Weights of a small GPT-style language model, trained from scratch on English Wikipedia.
Size: 13 layers, width 64, 4 heads of 32, MLP 256 tanh GELU, 1.38M parameters.
Each number is 500 + 40 x the weight over its row's rms, rounded and kept within 0 to 999. Layers, rows and columns count from 0. Numbers have three digits each. The size before them is the row's rms in percent of the matrix's.

# o: layer 8 attention output (transposed), 128x64, rms 0.0914, rows 59-95, columns 0-63
# v: layer 8 attention value, 128x64, rms 0.0581, rows 60-95, columns 0-63
# q: layer 8 attention query, 128x64, rms 0.0803, rows 64-127, columns 0-63
# k: layer 8 attention key, 128x64, rms 0.0792, rows 64-126, columns 0-63
o59 099:536542505421564561526541572413475527529539503512532488501590527428502475473515520457526510572500507507487523495384537425549484495516488495482419533501500487433482466521507483492509506496471464
v60 097:561513484495532494466508497480489516551485508508497482524528495528542417452521562476395488503550495528467495502495516555529391471537499441542477531486492441517500483460475617515539532536590536
o60 098:451540457480446487500508473544504444430569513528514524472493539558463546530460422561532504485442487495453453502477460487434530494484461561478502443512479486498456524500563448573500423450452550
v61 090:457476520479548469539500446458438439560443501465509458476457459499483606496567485502524494575521587511531556536515475490479482513489555468562508541510526516436501490479555470479537491544545429
o61 096:484480486530447522443557533531554545533546484534522511595558520548480487484496583543497481514466422529456527432451497524500499528493529573513446518470451535578433500536444541513493521492515451
v62 090:541481529484443534514530567474526466491506523466482548471578569509505471501519459503388544539490520460547515515476476512463479422497501524442515538530514463443564448481508501456556420455570469
o62 094:475517455509531498512505457542523470475559455486545463528432471466488500465492510489565555519527469495397466506519513470526568565498483403533534444484468493598445463453493519561489569532497506
v63 097:545497489524506528523508562529516432456451466531507464514511440419472492438433448433433450588501548463418479582495455506445561475496534498450503500484539483485545507514509502525546517526502517
o63 100:471437472557546517481528396528474536529482513456493542510518508567525529499562544550496489501522513510541469441493461552521453524563489418540592528494446478591478484530512540451489516532493539
q64 084:542503534475449509537519475486571467456454546526586499482535504495450479523493601489506486471544465448555495584453475467530572513461436531480462510541438496459481508447474487581522513540512458
k64 098:501503515458418496540573544533567477454494546501536477518526530531482495544532476517467508483481510437460524509513528496475429577486460561531567533433502500454459407475473473517454526557423468
q65 080:494511419499457483530476523558447502606513449488466502550488497519556523493480451500483493489486582500422596498514524503453464466542492474543508482500513536503548514525506410481480418525499580
k65 063:510538555525461560542536516457519579475498504459567535495541509521485452467442527493412453531480476472476465493541493499553457456486493503546624515517470528481539506449528431458434460507488463
q66 068:483428519466473412469488557513529553505496485455424525527502515476532492480534456509484438505527520584404536445529550506483529488515505481588416497570570463483483499560510488477521477499471504
k66 069:414546430528452487499410484412437540523485500526478474475464499483514489487516465501452517506535474487511550536470487521512570478496555506541469434603480499472475464472486581495491515466579538
q67 066:435501458499504530508475607512479486528571528487480427484535483493519541462533430515514516516439548549441585461503515504479451563487569427504446491495541463565497517524530497451495502432500523
k67 075:481524453547520514436467433411459480486487425521467455487432557508550511507529478480534496538539500478522476450474475539508583511528519515479406427548507496523511515566531489496455494404520501
q68 101:483560622510479506483531499447506529450534439545515451480507504503509509450457527455499509530461442432501544517486539495477528542480518422483558441601479467562491467507491530476490559555516459
k68 087:528506558549452498489509511459530576455507497516524462508537493530561416408481538485452583523449542507511497486430546401526517478506481469515455474495469461576548522448503542486493525544469480
q69 081:508519459455520506497530536565447467487529491580476571482495434554586467513450519522531562517464525484489486456404472497486497581481543493457535441461430490542499443482491457476525548541528503
k69 078:511483490559534511544562509465480519489478474495502473543559480440496461550517536498443436517430443479543533547556482492508457453471494485554621528555563494472469499445540462466429474531478478
q70 103:525489390465492507468476528551455454485461544506491544500518467502506458536487520540533493490538582498581459482494490552529469486580494527438438510435519519427485492540541389529486521517481526
k70 097:543438512488525528523516508578417466596429569554494466482507479473428498518485493513528426429567517471465502514518488521497452508572481536522526528456511548430493521496484450535495457516505557
q71 103:478464469537525521439437433433497508483383514447490462477561460507472499515508503438496508456535462513530466524529466526544495450474452549535494549403530549488505539469466447565470541480518523
k71 099:485512501552467490427531519600500582487517530495513549497528532574480442440480486576473490515536598519460484507504472514454514469486522477470432549476389515448476491492496493532543469535502480
q72 074:479449473527503449509550549498539552513533542439464454426553551547474519476523514495529468505466494476485466486484515472434569495520529526536513447558552503589523489439443551511539499498410430
k72 109:507456461489424515508452427446551515456536479464521484555537492460492497473554517374521532428489524533555541549498506528520483559462485515586497495521518544537523521462531461452483484453466549
q73 099:497552440525572543482442488537432538467459535518468507486443505525505444525477540550513480556484537514522452534461466530514469502499536518414460517510527542469413494498515381491485537513573538
k73 123:495449475497522506501479480479433506499426544505499533489478493536450521568473474495493482468552546443479445499495495524517418492592465557530520481404512507488453547573568467477511484517580575
q74 091:460504462455531511446479518540483512477437494585506541450525539457544405503495538466475542516495505473614514504497465503498468555396521491458500463474447484422470501532540482458488504548473544
k74 092:432493479512542613440494451562529456470429534539475498426530511508568543500549517513468499479520452492470490543463456479491493590515533509475477465484463519574511566535561558478487491468510494
q75 089:466528416507497478497531469537493552503578509466507492514500560526497517428572484480535553469539551466548523435416502489588487552522528453463476515456523463440509459433465467496518513509449440
k75 115:529512506573475450502495449556561525562537455465461459489541517522517501429554491520500459597490495530517554483534499525491600535461536494481508523520491452522484521478501510523440485429447397
q76 092:505536527468595537496474482498478380418467542539483461569485485492501477515413488538531500423439581498489451514477496457532529455462543499509465489492482473527502467542494441544502467487552514
k76 093:518530576434512523588495588548448445465477499500560484519529534481491545480444456534498487528464521444441473517518550424473523465565483495441479487531512506493468493529559461529515524408486535
q77 097:556454495502531540505446543489445476545516480477513498470514486485555506458490517577512509515474459446483452513633490541476516491530416539586472520508503460564561540530460466445482464488479554
k77 110:504494516461449550541540544475448548535484448498445529503485470470542468559513454564516526424469496491449538523494476482484560385512492447531496540504540528583560519443474505459575487513492534
q78 105:479575467500488455442470533443534542487523448484510567495469465515401571576445492526505438466540523548528492490504553564485459456516493528527418516479468475486549465510558468542475514498510559
k78 101:474532540440466434427489497526461493526501455514460500493557525537427516596503511582464489530491508431492519487558512529484540503505442539451510510524469515416461432451441518566486472529545502
q79 085:497524487462487535441498556589502481434475518575447537500489478498455548416447514473524555530446507534530552465462491462482513558555442512450467445463588546520486467478443532531484503483523488
k79 085:439484527501505537465533481520445484467541507416505471469482568459544510478509443458511527541497522485536464466460576460483548616538517477465458511501554538525535488482609520546440508466508471
q80 094:517574525467426526533546444523545485529553557534437477528470540488480604483468541541450469500546476456543496540426517440514459543539537511535509481528504484464495446511531482543469434521531557
k80 089:521468496481469506578478459543601483545517506483522474410508530472533544437473556536494486541473503481538541532501556550526472466432486491531552521514520527392550429469510460506489476439531510
q81 094:459470457506532448480458549529468522453419476509479528548580570524587522446558458515553520508554457479511523458465466479521470516509461438515508528446537448463479559482570545492495469515444532
k81 088:447432428510529502484481451475443465475516488463429530567535526468513536552578450516510518482533425479501497509474505554564463525418527498460471475467521527489501525514603557489530496438513539
q82 076:596482542494483458527506516476571454486417434577489536448529477523474490542456491525589522501493529475500475494475566476486550451528462575502477521521535517501514483427525455503544465449510571
k82 083:489543625443513469490495566450503496442530405456572460492505537515531492504505522481554501526557513470564433454524502488429541503526491488542517431519481505494521416509489510554478508488476538
q83 084:518515538522510471523574464478471475459572454482501527558464422480481462527507602443522546487574444528542507509478467427473460488522459560486550546550475538513476532495518547515530508576480450
k83 087:563507544439509555514542531549477576506544521479478476543508437506506485516515555402446465559539471449518537488500431464498511434572539512433474478479505472480525497469486520554494512580453460
q84 092:491564459470484449481529463530506572451500504535521529494460470480494530584570469536507485548493495482428518434487559519509507524529527558561488451548492419465399493506474537433555513511502454
k84 088:528587521468490471539535486500461503481476537517523541443523410467473534532533475532549605539515474523530531455505458518457584488462565465478519482467547426505509506499494505430500407495537519
q85 087:545473563502459549520479484532445539479426464508385418469517556480448532539562493504561461444538489502489494487522514504483444478471483484511479470553491454524572536475584506458503454523469469
k85 081:497569542485496545482544479491473491503467518518466462479539491558535494516485512529595493449536454539487473541532571555517429420472543481579508440524481505506554493463515436481451478460546410
q86 101:533443573500459426450456534492461443515499480514501499559491481604491451502475572573495502431475456542455500508522491509487484441462541428546497515476540503535535446493547426487541471529491527
k86 092:482524513491534507513418527486428424521526480565507484548431430570437457534488594513541490484499504522496484450528539481497532449476541440516431543517470521560535483526500531579520511484497449
q87 094:482476474528515490479436483517461514481478503424506503551525500484424496468488469627430601474476548525547490554544485459513491446435465523532541550450493532503434519455455545516509516506520479
k87 085:532483441531526492501454459469468480457479544476546511477430546577439523550436494456460506520505520455439489485533450520550498524553494463543476513542577467573441463480487536586497567496471511
q88 102:422463554465448490539562516482483526469544424522556560469505488518507540518487567501455577450527515495513428526471560437478521489433459507556495482484568538533514447465498500495485479511519587
k88 100:500458468505434458481500482503516487443565437531489486531514512509506505489435561444459517477467535474489481538488485478527503482420512511566537502535577490516578404386501522473548508551443498
q89 096:482468435480513492516457496478489534509485539507533498498508530471472626516562466403484572533439447511475493461468434481525460552523456527481525513488502478467477569488524536446562495405530506
k89 099:456488497438536450564546482453491543508398533495504527507534476435485485497542443480509480439429486540534541557429490565487492533491488489486524526480553513460518416524542574436488459533491530
q90 090:516565513465516519462438402491490514447492458516518470513487486490459505521456489391480480506559549491491487448573513515482519523490424537534516543427533478497475514489414474594473513475492564
k90 081:508464467413432490498512480540503492453515487506533470514532473491456468572424463490497555476559575520541486483563513496432481486559452503526530556499541469428470491517507459510561462566533584
q91 104:464454488530513505494466492546521500540538524459522507474512561460476533573456420464500486466537448483480398529530468504560443485543440464576519585507450469459550554471495521541538470452509523
k91 108:505465466489519458567508494472496535479548546481492560522498522480494558464485547491501502491493526509543486454588539531594457483455478530599481478556432503522513550531507483435476438498556596
q92 093:435507572534510537471537416455518587492522535472509518490414509492577488500538487511530536507555467495529465520496475489483449471487448515401503468475522549434518538450518550530483497472437566
k92 081:467437543515443511444522502493501485510514542507445459545462556484495542494522446512445544445486510476509587537544468544520441567428502582464539504427505510443519490440457467494535481461436491
q93 085:476499540567535444527550546460505513479497544521452490486545486459470488541485533472521575500560546435472533433519451512483444466465496503431510564467540450522434545522444496522536473576492425
k93 084:488477503482481498469466439429482527415513522440439425508530468500464468452540547514486526489495559509547508492471473409506486445477562505460475446554491415488423544522502557498508559480528464
q94 079:463561485478506484438473542473586489517483524457469441402568485504448542473486523496454468489460497527534505491505510519472532549489454517552585506498549475491502453516481511619420544518530493
k94 083:460480459477445448512519463497585488413445467534489501510573554521577522474483492577461550537476539491524512457510563547502529482500449489499535595460501530505449530493502516505412508550471484
q95 091:533462490554522505533498504563492564511474488517488528521575496511457504464485487498481570518479518498463524522557460604464559546462415450527532556508470527448537564446513510462525448585454474
k95 091:505485478503458505450443511494482545523438469531481442521493496404492499494532487458564543534535486494499482497471488534579478475478551498572548429452495495623526563439535532523462547530526527
v64 095:461475521496517534511414523438511471489615544443510520526583506474538489554490510477515476507426543529583556512497455534549485465491541573528472434499441454496521490479497511517438456489510473
o64 096:533525501510542523519523436554442469448519546526476475515593509498477498492419503619476517528508533445538498469488477409482452501485546506470452465489500529431536519564512466459557522515500563
v65 102:537455515531526493481531478501464426505427508475504514507503463485556580482569464489389503496514450528428446504506531497485496527520520525448548398489461474531524549499505424575479507442515505
o65 107:487500479515440519478499480569545437543494514522527532451422500562455500478520558531536498491492513576497489503629502513495512569456504471559463576419471495542520462450534448533511484497523518
v66 086:553540511554554500477507460476490485535506519495540451469509564567533433437480473478424470553490466491490428482500522464463453490468503465550526495528455450481541547515509428460502596450580476
o66 089:522471532517469493526465519548543507519524517525504550529536536493465541542555556467497532490485475455466520432500448507469537520479496543516418578414549557482373531459518461575493477509509532
v67 094:527497523408494501507517489554599492459517513524541553471434561511523523420529517536491527427519532518479549443438493465541483509473442513463497531458504483485543494588447548481477524505457569
o67 093:528474484502538438474504464477389544509468460472447494537485509548460456495508498474542507521470513555493511514560478547592519479511509533520480506491452499513452430488364505512568475539533445
v68 077:535500520520456481471520451561501543449406453538452506543457574519506429461555546510482570443440507506519497480501421494487526466492482495543449523550416532517489507565562508496475486453486532
o68 082:530435475541503482501531524442527558513533547463561435519512514489405519525536533496515447508488450513459560493549492518541534523535505542495432552499469528522476528493472567475473543621572493
v69 107:466502491552488512550460540618505567487466538495515415522526508514581474440453470585510479536528484509562484547501557481530488484476567489540569528509457514476525483456527501512445461446498480
o69 102:457481526495453525491493488469499514550490407499548519504459474507423567465447519501500453506498482409460479442471477510461552465543438567524513519559449467534510445473475542464506613494515528
v70 096:549461510475445471506521557492468470511518545575537519495484458479475438609531489452509442510549457541550426499449463459542518477561493559475580547504486555506499537502534575516493508538474508
o70 091:532533511488494524550432575557538480506457529413511539451477537450564480442515488522539492489490515460532519517538567534439507522431480529418473498534560549604533515525533527481507497524462499
v71 114:541573456484482453580497532519527508421482545482625514485528532428487521442501491539495567489535518442507500517514511506465502474474542471480474550490513554541496494435564433536496432531471496
o71 118:463509556451447487412469542469554491502505453580477520422535422541500494537449473477555484489466472504502557428539497502477502496499442560538490460611459453466519505492482528527502523484472475
v72 099:442502532574419520478450429519466527519592560532509554517515524535482538517539559422447520470480513485544541484488566514504549528452535493517496554500464444465498534529512486440575512454503520
o72 107:529459506533476493482528499498501502518492518501561517539502500489581499565446520481585552472497468579493519478453404492534483529477558471466514540528548508588483551452535517513530588557466431
v73 092:554547443506480489464535422593479502516503567439437534553565525508491490531492503563493485573499544520402472491471509509557542480550470526499448461471555478493490523478553533519505443507461459
o73 088:571476548520452461593495504468500481493504437485472457437477452591472482469427519415484491538466418454448476512513538490470549532517546482530544518474518450556522512476554452515496493459525522
v74 110:500519490533441445467581550485528490515484548544454477495500462489413507568513497440458541415504564484426504587473516500473465455536499462501561543432458540528484511543523533482506536462536509
o74 100:439502482474509479475501492492558442521540520506500541449453543480558489434525534462484493582500449575574594476478503523490578573473534475463524459522493551550477443497486466545493532536456459
v75 100:511569522509599478472532442463550439481484490468445507502477524500519476501474511505521470509559553515489503476530509576524561499500517416463410516457458519446562546479593506479484485452440526
o75 091:511438510509512427500431467497482477487595456488547465505489435537466527503544516525458548486432473462449519542531460504513467423460424471481550499510435468507476531468518588577518504493524468
v76 111:505486529453485527472474524521535415512533565484471506517533487536483527488488514524463539541545470526591566463481503394585503499460465563503472500527461441430505469538473486552492414538482471
o76 118:549501500584553558530508491514423544478428500553477505493501528498528545481422444499559477504503465505453487480489438474478458497510527526442484498472412462562491519512512438454586532520576515
v77 103:498527492563463540510519467484498500460511582524484521540480490449446432521522520433522391561476463431506505519481468588521471510443523436509452505521546525479517472465484447555546521513558445
o77 097:501548557441492463486497509475524480472522534527511441539491536452488505586443437471477522446437460492565545518519513475454532432430508513495551509492582494479459523452557443558441472497505559
v78 087:524441499481472430513485501631510536519512498469442470501489481488461499499528441546447504443430516573479538470446493461527492449488487504534529522473513450524548542581550538483548477524572539
o78 084:549531495481491513504506461485513483463446454407505556489516541530494492564395555425401495535543564479481515544515507484538469538516552522491511520475464499515451489472494449519529567585460517
v79 102:501541517500483506511495532471474527479486545475506525540488413581566511539520458532450503532556487549527465551481498500550485468538525451514497382428506497549429484443565509475500543558472436
o79 108:481424517431413527477477450531537525500514504461557519474471557458511439414473459499540459471543434432512504447534484476435476542556497494525471500503520489523550483527524493532513466415484568
v80 102:534560476498452506509493537490525572541535516513484497481529530450511470494459528540553555511440487592528459564514545529567484525452463428563443520549481478539432467523538521504553535437458535
o80 100:439507476494506505479559500452565493464524466521490467475456472426548513495489462414441497548596480421461523468542518417433472486490525496461539481509511471493482496512432537483517544505516405
v81 100:484404483541503411485485447469519510559539519548466463498489512515536478522542481583489523480490564573531484483518521445499458518541491465549471500592504424484442443445471538479524438495515517
o81 094:483437555471497584509556493498488568546482511515509543437554464498500473509423525478451518515508538397523480465439495510460560502468486474481503571427465464515551561479510546430477481517540515
v82 112:485459516558535558437461439500513621522568495471461450486510513458470461510530479440516518478502478496483450510475454508523492444518542457535409461571536433483533513480467488582471490496473522
o82 110:448438540479507475498614507489486473431563470556485507522524527509499568494401540525438548492482519475516527524489536463471518546530491472477547542431557530535504479456442549499473481550551537
v83 099:490533473556550568422476535477561477526503508579541437497489525452534468539444452522525513505461440516516492394545503547580552465472537500492485529490455507523522468503494464505573456488546458
o83 110:411510495541495451511469465473511488433521451482485545499447484484452553529526526521471486491552529478498459496389548472489467441474479509491491479512530474487545526449622431506473476538425459
v84 096:524467509471514552450536535501521583487497526479535479512587471422511463478555522550459445425496513518443528573460445536468564489468449561448528519518468498482486435484576466471532513499468502
o84 095:447550504500489532411482502482534443535425572481488497478539442505421519451515548518473533526511496502542514489500571454476523555483476520488524483563448443564615481493451445496475516482501481
v85 102:462547546501452576552477528443596557494514481486439501574554532519446385524556543460474507514531539512477479555503516485481470512552474506516492475420510453490508524517565519516490457474510503
o85 101:487547504483530458511557484497462509503489565458549475523496509488517565452482477463546542478518433449474543459562565438469548584434574498472504445516462473476427498482436436493520529543471485
v86 093:563510483483518445453538457472487492511501455525562484513404548543481477497487553507519537565577517515521472488517528580449543490489451573528626464512498548491468467524451487492510463537521468
o86 100:520466466513523500523458511443453487491451542491481501574472536486533545483576453448492431503441482475560482524463440514562476519486480456490469499527527491467463552539467584481426448394513524
v87 096:525599474505456584429516490474459526538556528494580498511504498508479541567492491557462553508508447529431457470477493465494564534558480508524429526537506478499504548473524412468522525490444484
o87 096:447441470459474442499497498534506515476535483512423550453505488499549525516503562463475522534463469492469483486444532438535435546502506540538558553476532427530594563464563495511465488433477443
v88 101:509442531518545431520477522563475517550584540444553435498515499441446552494533455512475479462462471571530469435512441576493475467464477493466526513526529507505458429452527554544484466486529531
o88 098:466485553516509507409521474411489468474487442493468582467527525516515453530440469529427498494502585432528495589527553501497484467497458475501527549495488458522525471510464461460470543571555515
v89 090:523559464464470478552477408446500522522496532535454539556494500536482464477514524464469421527510477428463517417523534465473452449548461508516490525564522475502392527494486449551441475512488478
o89 082:581491571540548533498505539453520550493515480539545429506520494507559481488562473440520529438429524519473569501545561537524558541432547523522435521519481544502486547475534519570518515467462483
v90 093:575523445479510551448453486430516491473450527590503480529510426432553486522534482530466471589474437519513491455518551533460541451559489492532501526547561508485478439440488501476449493512521510
o90 103:461471534524552561510502489524503509533427519454515413423501508483465534480487545534472457433500552442541495527463515499518463483429488544483514574471537507482561574543569494498426466450479458
v91 107:519530515490485506504473531521469517574478535534472522531450486471483445470492592424545447483571536427541443506512571508493484452515488473521423499490506444456576525520443462501482550448443458
o91 109:488486504479512484541494454461521478481525527511518464523507523496516595500529425529559548495436464585479559434534479470498471439423457555489553459493494549512456508476509608472539488450492554
v92 097:507495483552560588520424420537553452458488490488482522465500483483537496479513508495548487457444508595608537554400454509536496523443476509481440536520493467522518525483511526474521489509504468
o92 097:539500554502565535562470507538524512529479528417489522519503516480440481614425494470548500423585514477496444479539525476491489474514494531525507498521490558487505484490508500542598512586550501
v93 094:526553511417461498557472509438471403435498510449508518474461497482527454517511466473391518513517523483545485506546548439518503523428513450509461503488546537418541429489508535441519491487493516
o93 097:510498445479495482488569499576524596526421517495474487448484489486527444503457505561579579488458495457520518500526392569485468509498515543482516495500481496517441533540535470466546570460516499
v94 098:554498478514426492513559532586527563533462531489531561508553522513476517492440449440499454575484501530452467550513435506561488437488478445453480500494497520456488497404470530491436465461499481
o94 096:535484532477483517484495540387526464482569393535556474506454476533519464443450515553533454491530465507516532502510550507510547448499495537497541541498566508531456448546477471562520572521516558
v95 103:471495415495464525480430562478482424497570502539458465493566551502527566423475472446473468515529497462572466459509486496506561459526447546482475451564517444511532534516450509465539508489459473
o95 098:559449547534517483527576469536501462502542475522501516559458460551474483473520529549494522428517524535448470485488482485509404510451451517544459519512548525505467517566574504382519448456496484
q96 054:472482456448534483547512442484559544463598481514517535498492455484489610479514418564445525509498518536476444541470467569481532555542497500481514439512513578486447514476492506441516498550518504
k96 058:498524473528488512544433500543504449522441494518504564542516500558437445504470538529534434503515512484507573562508471466495455477510485504478511558473427567489493529473522380534513502428418475
q97 068:457460506505538469507508424481540495509521535521612476461471543524479476392491516576499525574490464535444476505507490532481521524543524489474558490451461534568514500441485525463473564520415492
k97 065:521477484542450495438527510529477502574481451507423464517545469521506533578465536499454471462506434458560569550453477510504459517454512507561505436545452472426520504521520469528551507486592480
q98 068:532524502476552551497545469512526488510485485489519507541491531560503469475514518540515580550488484436448513560567517457495521530512578558454405520461506510538463573509504439487451576501420452
k98 076:557493473472462493482501553494524455459562524528436499444486520473531470512536495437440426539493594564498529487477582472473572485516438551459456485496516506523563499458441564482464466479513479
q99 063:496562413419437457544462437585491515557456544551519473512493478485519475515500472491537484486524512567568417471433465509506499578485527470502442545451479487458484459521496481511491488504494557
k99 064:474453545583492483503528488477482468467521417494547507513522489498532546529536504510501513507416469413452538518500552482473486498562443433501456475510483429496494574461572539495500493587509426
q100 089:484570422476483513496418487517513531527441541484509539505555488477460537505533453462585495471466503521524489483447465562543470489514444421515560514459500480412447496480529485475483446461544580
k100 086:503510487418518536553439471517427457613485486523468447473548493518451518512476538504504513459592509534532454501535527470470488512537499494533498503453542533465471447583504436535559493482529571
q101 071:412487515506439419530556507443579503500576448515534431452449534477467487471544490477482506495488441545519553499559506529527488522458504476504589480548472466535473483451504553510501502536502425
k101 067:563449501496570424483525527517564458441514457463533597468419502478467500525543506509519533525505537453451456452523486491489566527561483519496458546515511486535493483465453502553597527550527508
q102 103:455542445430478534495428435505526519529480555497526511490520464503400496502463487487523508496579562579512497451419482544504457513505506464494494522443506526436444524474473412502527439492492547
k102 070:513535447450567512476457526430460501504489496531481551446447452472508510503522495534401489592535538468465453510524529492556523478473514496465478456524495449410467494569532449521515516565452553
q103 077:465467525544482436516543437430514530456507493461520459473531559520429531474476491524474473449524442542473537482519473558506467510457484470591458489482463540470562537477422529524501443465476408
k103 089:551445538551557428502577499517538503460558490434513494529472467501509504455551529501511493563439531486537525493444530440408545502571520519480539518549526485579510504446505541478489527528481432
q104 116:533403543549522448504541514483506497518507463489517496503474530486578482468560480490530480455417479448527488505567449505545525513495487535523479486548476522521560490461562623489467503425500429
k104 116:488481484476537439535521499493506481532508473422518518551512439510471533387592533513556554468506493454501489478487512500394490478506516423527577521526503539546530528479456539440531478467544467
q105 111:498521525507444573523517575559472474498481499509441491485497487520572522559489521479446456526520560433581524499485564483407522503433481510419499513553581523508471504478544458533512508553519481
k105 105:485529463468499565500382513517453511556438529539516489479496517521474517489515465479550504414545516516420492549502449582555439525527469457472502502457413498472511505477439472474515468462500556
q106 128:559475473495548576493477458508477466473441519490487457479484459498553451581453551524527549485559548478485430500611504465415461455495524476514519512554520483569521514490504457469530469493539555
k106 154:444473450488479550534497513526471495469498552486439453468465541500524479579472499504497475440549537448470451514544467489448445460468462482531439461522514539529509525558527450482581470451488618
q107 145:469508461475541529484471461491525512545466551525559558505482477534494502440470457484575494523522538532507512486485438579561504579515532559447526447502455519436419485434561426469509513485466533
k107 114:501534513483468568506432564559475468562499476527508452488476477517490498562560427452517456406495514547455481529555460516440474532548541523470544453549431480505438541461452508479467467495473480
q108 146:489498521461453482567580502468498566575443529455534485453438546506551483504596527496504490526511505529581485502518485555585479459514508526507446526482482472475472545422406510479504507511473501
k108 145:545405530484485509491523467530461504597486534486517476472507515492475531476559444490487494547514523509562542525471464510435410535420507492486530539438535392488483478456473479530507476528446441
q109 144:547607512520512500565461540518473493423466467517520535497495469361489473536505511522572445466511526462492542449511495521533463543512523484536476529499510492459551528471490473524555473447537420
k109 149:552578513464523456517541525505466557544458491509438528524434460500516533538466515536585400500553527491512540448503470538496508512600467544479492486541494454501469521555472489539483406491513473
q110 143:521540526478528479498521420486578497499495449608568502555472432563542521593469536518509488505481512487479447549510513499447556491527548480459492502469500529520476541493496506498541422436457561
k110 143:550499518453467439483477529467469433502499464464526514640497481464489489559524542541503543487545532464542448546490502431451509529465450504473430403480525456478519477535476494505523488537514562
q111 152:554481458506557450449509436529534542439559535484485527512556492488581495431507552523472531480524507498561518510493487535441460544500506451418501499456427518505464475511493528561443533524432430
k111 147:432508441518461458433511536493542518511498479459456448467492456484575542503551541558499520541556506490503551499424444513527533523502471467405538526488517591527453484481531519482518599493481480
q112 138:507509462507489581512584439510479447454481444503466533505488511497492493521516469526508536529482543533467459547534448491450536567491462534486404466513585525533511579457512470470451502428538429
k112 137:470498545462535472501538500491420449451570511485526552536447549467479521500449477414484488424500505529542423517471492453459497447504520516405537498467525519546474481503561532437471517509520420
q113 138:572528476514537468546505515440472527485495575473538479504545460496468513555495484496418500524464465456541533480552531504537504548511506552437484484525486443536497539544422507397573555461533446
k113 140:477531519497521491537534442529485556459454532509552467528522414534488434477484525490477551517473547463436563508520398475500520492516477474541482457519507407513499501510432543407433501516547532
q114 153:478458560463467506436465580538463453457494508534464472512527477545512420484544485466592548590521480524474479485560496544505524479466502496464511538522478560500526570550452460511448490447447466
k114 143:464481484363503550534504566510522512511503490503514469534459504450561476519547474472510496582486539518487528508518591489500508461381531525519474543553470475524447522533481466498485493458551439
q115 143:504476527524414530514559405470482467525506541549476450515417483476522500458478573556506553501487551477491496492481536449483536494514600534483592508492519484509465458527513433518502483544531427
k115 142:628540499528494526587471539502587508500519531487455479446428483518493494491439532500496497493536497540520445529550497458421552484501572474452523468516551503480488448473445474492500559450476491
q116 159:498473548488518509527449542438465522533537458498507505452516436510519480433477549636484497421478522501417486564527495516512550459394506535507498538524467498548465476486452478532508540506482519
k116 145:570512517552463484467425509511464455529520436538533509500472480556463464497506585504485500533445541512405528580551443489510504396419494537542518527530515492525480549486462475484524513465516532
q117 139:452469582539582495474493579438453492489497491449571459553541550497467496500512541506544526451472502470487470546456511548512463440524477458467501503456535529524404533498593496495502498461547534
k117 148:467489506570530500521455445489491484474496481484524548593505480523477509522465493551519545543494508448435405503435517495510432474479427582424530560532533521485448548467530541557535482535496496
q118 148:478401552535540495603529489568460511421497512539491473531547499503544492480553517510518510546499443466523499447443472488469535484502596514534508501529474499572441505475553529449543519475450537
k118 147:506506458523580556500571506483533451475504401562523495519475497517506526517497516477520518551520438531453489536436519494512478559509509491509489481480482435563458502515491553435650496517471478
q119 150:488573564512474505449591465540469571477440484441466456536543468563443545537494516525474490502469594443513498513573517569480517469469463536520495505520467489567484474485525500556491543543516480
k119 146:595543507506489531447523515501474474489506501534556411423513446497433504489459445522499501462494501452534435453503492564465525463452545550513441562525530450590485553493519542503487531550497513
q120 146:486568559450485506560490452452524508455599518543509488505519518527460619528461501475506527502601489531482477491477520535445476478491488551494578440540473487459481461490556529541495495451496547
k120 145:508526475447471484543533486513528518450554480504453435503559465502425569582497572529445468501513486532519492503513562504548442506501510578529531478547512491403517426476587534495493471493481511
q121 150:573497510503507498489529490434480536483546447452444466485557446519532466515500520414521491544590520435506516433544452568485510483444483566456496498468474520527555561526529465523549504560539539
k121 149:504537556511475523445535538498499558488525462426429453547513440546532520485480553488507544479594571499535480502510501475482476428534542543484501509492438425494539547507497463454526494528454402
q122 130:463569405479459486427509459451496537543590488499509461473435518460426492562547478524528490535522469567474502443530457567524462495510568537475492500503545519528431508478454493511518525534487456
k122 144:519512448519549418487536534526465521511500486469474530508487436524423466587441460493458494500524511572519539468619502553498507501419543448523528478530534483432444505490450513489495531499536466
q123 145:547462534547507518469515488527574502479464531477536489458488489540483454499518414440499567479562541497488518457464580426540510525576479510467509507528488457542456431500434468545483528409513540
k123 151:563513483411478458516537508481563498467551505478556491464538442540491472460534429458538492571536519498536484491557477476498450527588432457480520515529509469481476484548555436483528564457452540
q124 150:564449492471523534502480485473523453516534457500468519515507546507483566538448491586531406491460518473521513485468550582520468456498518480565523479549424502517576449444527470447443545512507557
k124 151:509519586542493524472519522491512523568505407464511500457435422505483553505488471547497447453485502565432489521502563537479456513517497457509517520564451523549526453524542422449472435547496525
q125 161:483517521530533517532552550532517384534556541473510496445519520454509487481480492477489503520456556421490457440504424475576507505515462428520491553563501465479472594494478510578498463504523509
k125 157:569468443478511542543505517520508508506482481439453503517535536499489579428488472450412467506431522487507471458510484443502461512550519542560519515506552545488409599492503531496508449506461569
q126 161:537527563474554575553511479501521484545458490517492451523492522435577487481528494499476499444525423484490518469514497504503481456433520419392523449566555512454489503483519527467520509527507401
k126 151:535504488577411494535450461496539448529497487486497448522481478495557445502479507485545547456436482530519531506450471503558450503471525532418520409588532495488467539547544469455540467487440484
q127 152:487478564491523513570540560515455406479547482507536513499502427464431459511525565530510508442488459534562476529496508468520486505514531522486451524485624577506526444448493479523450520468533493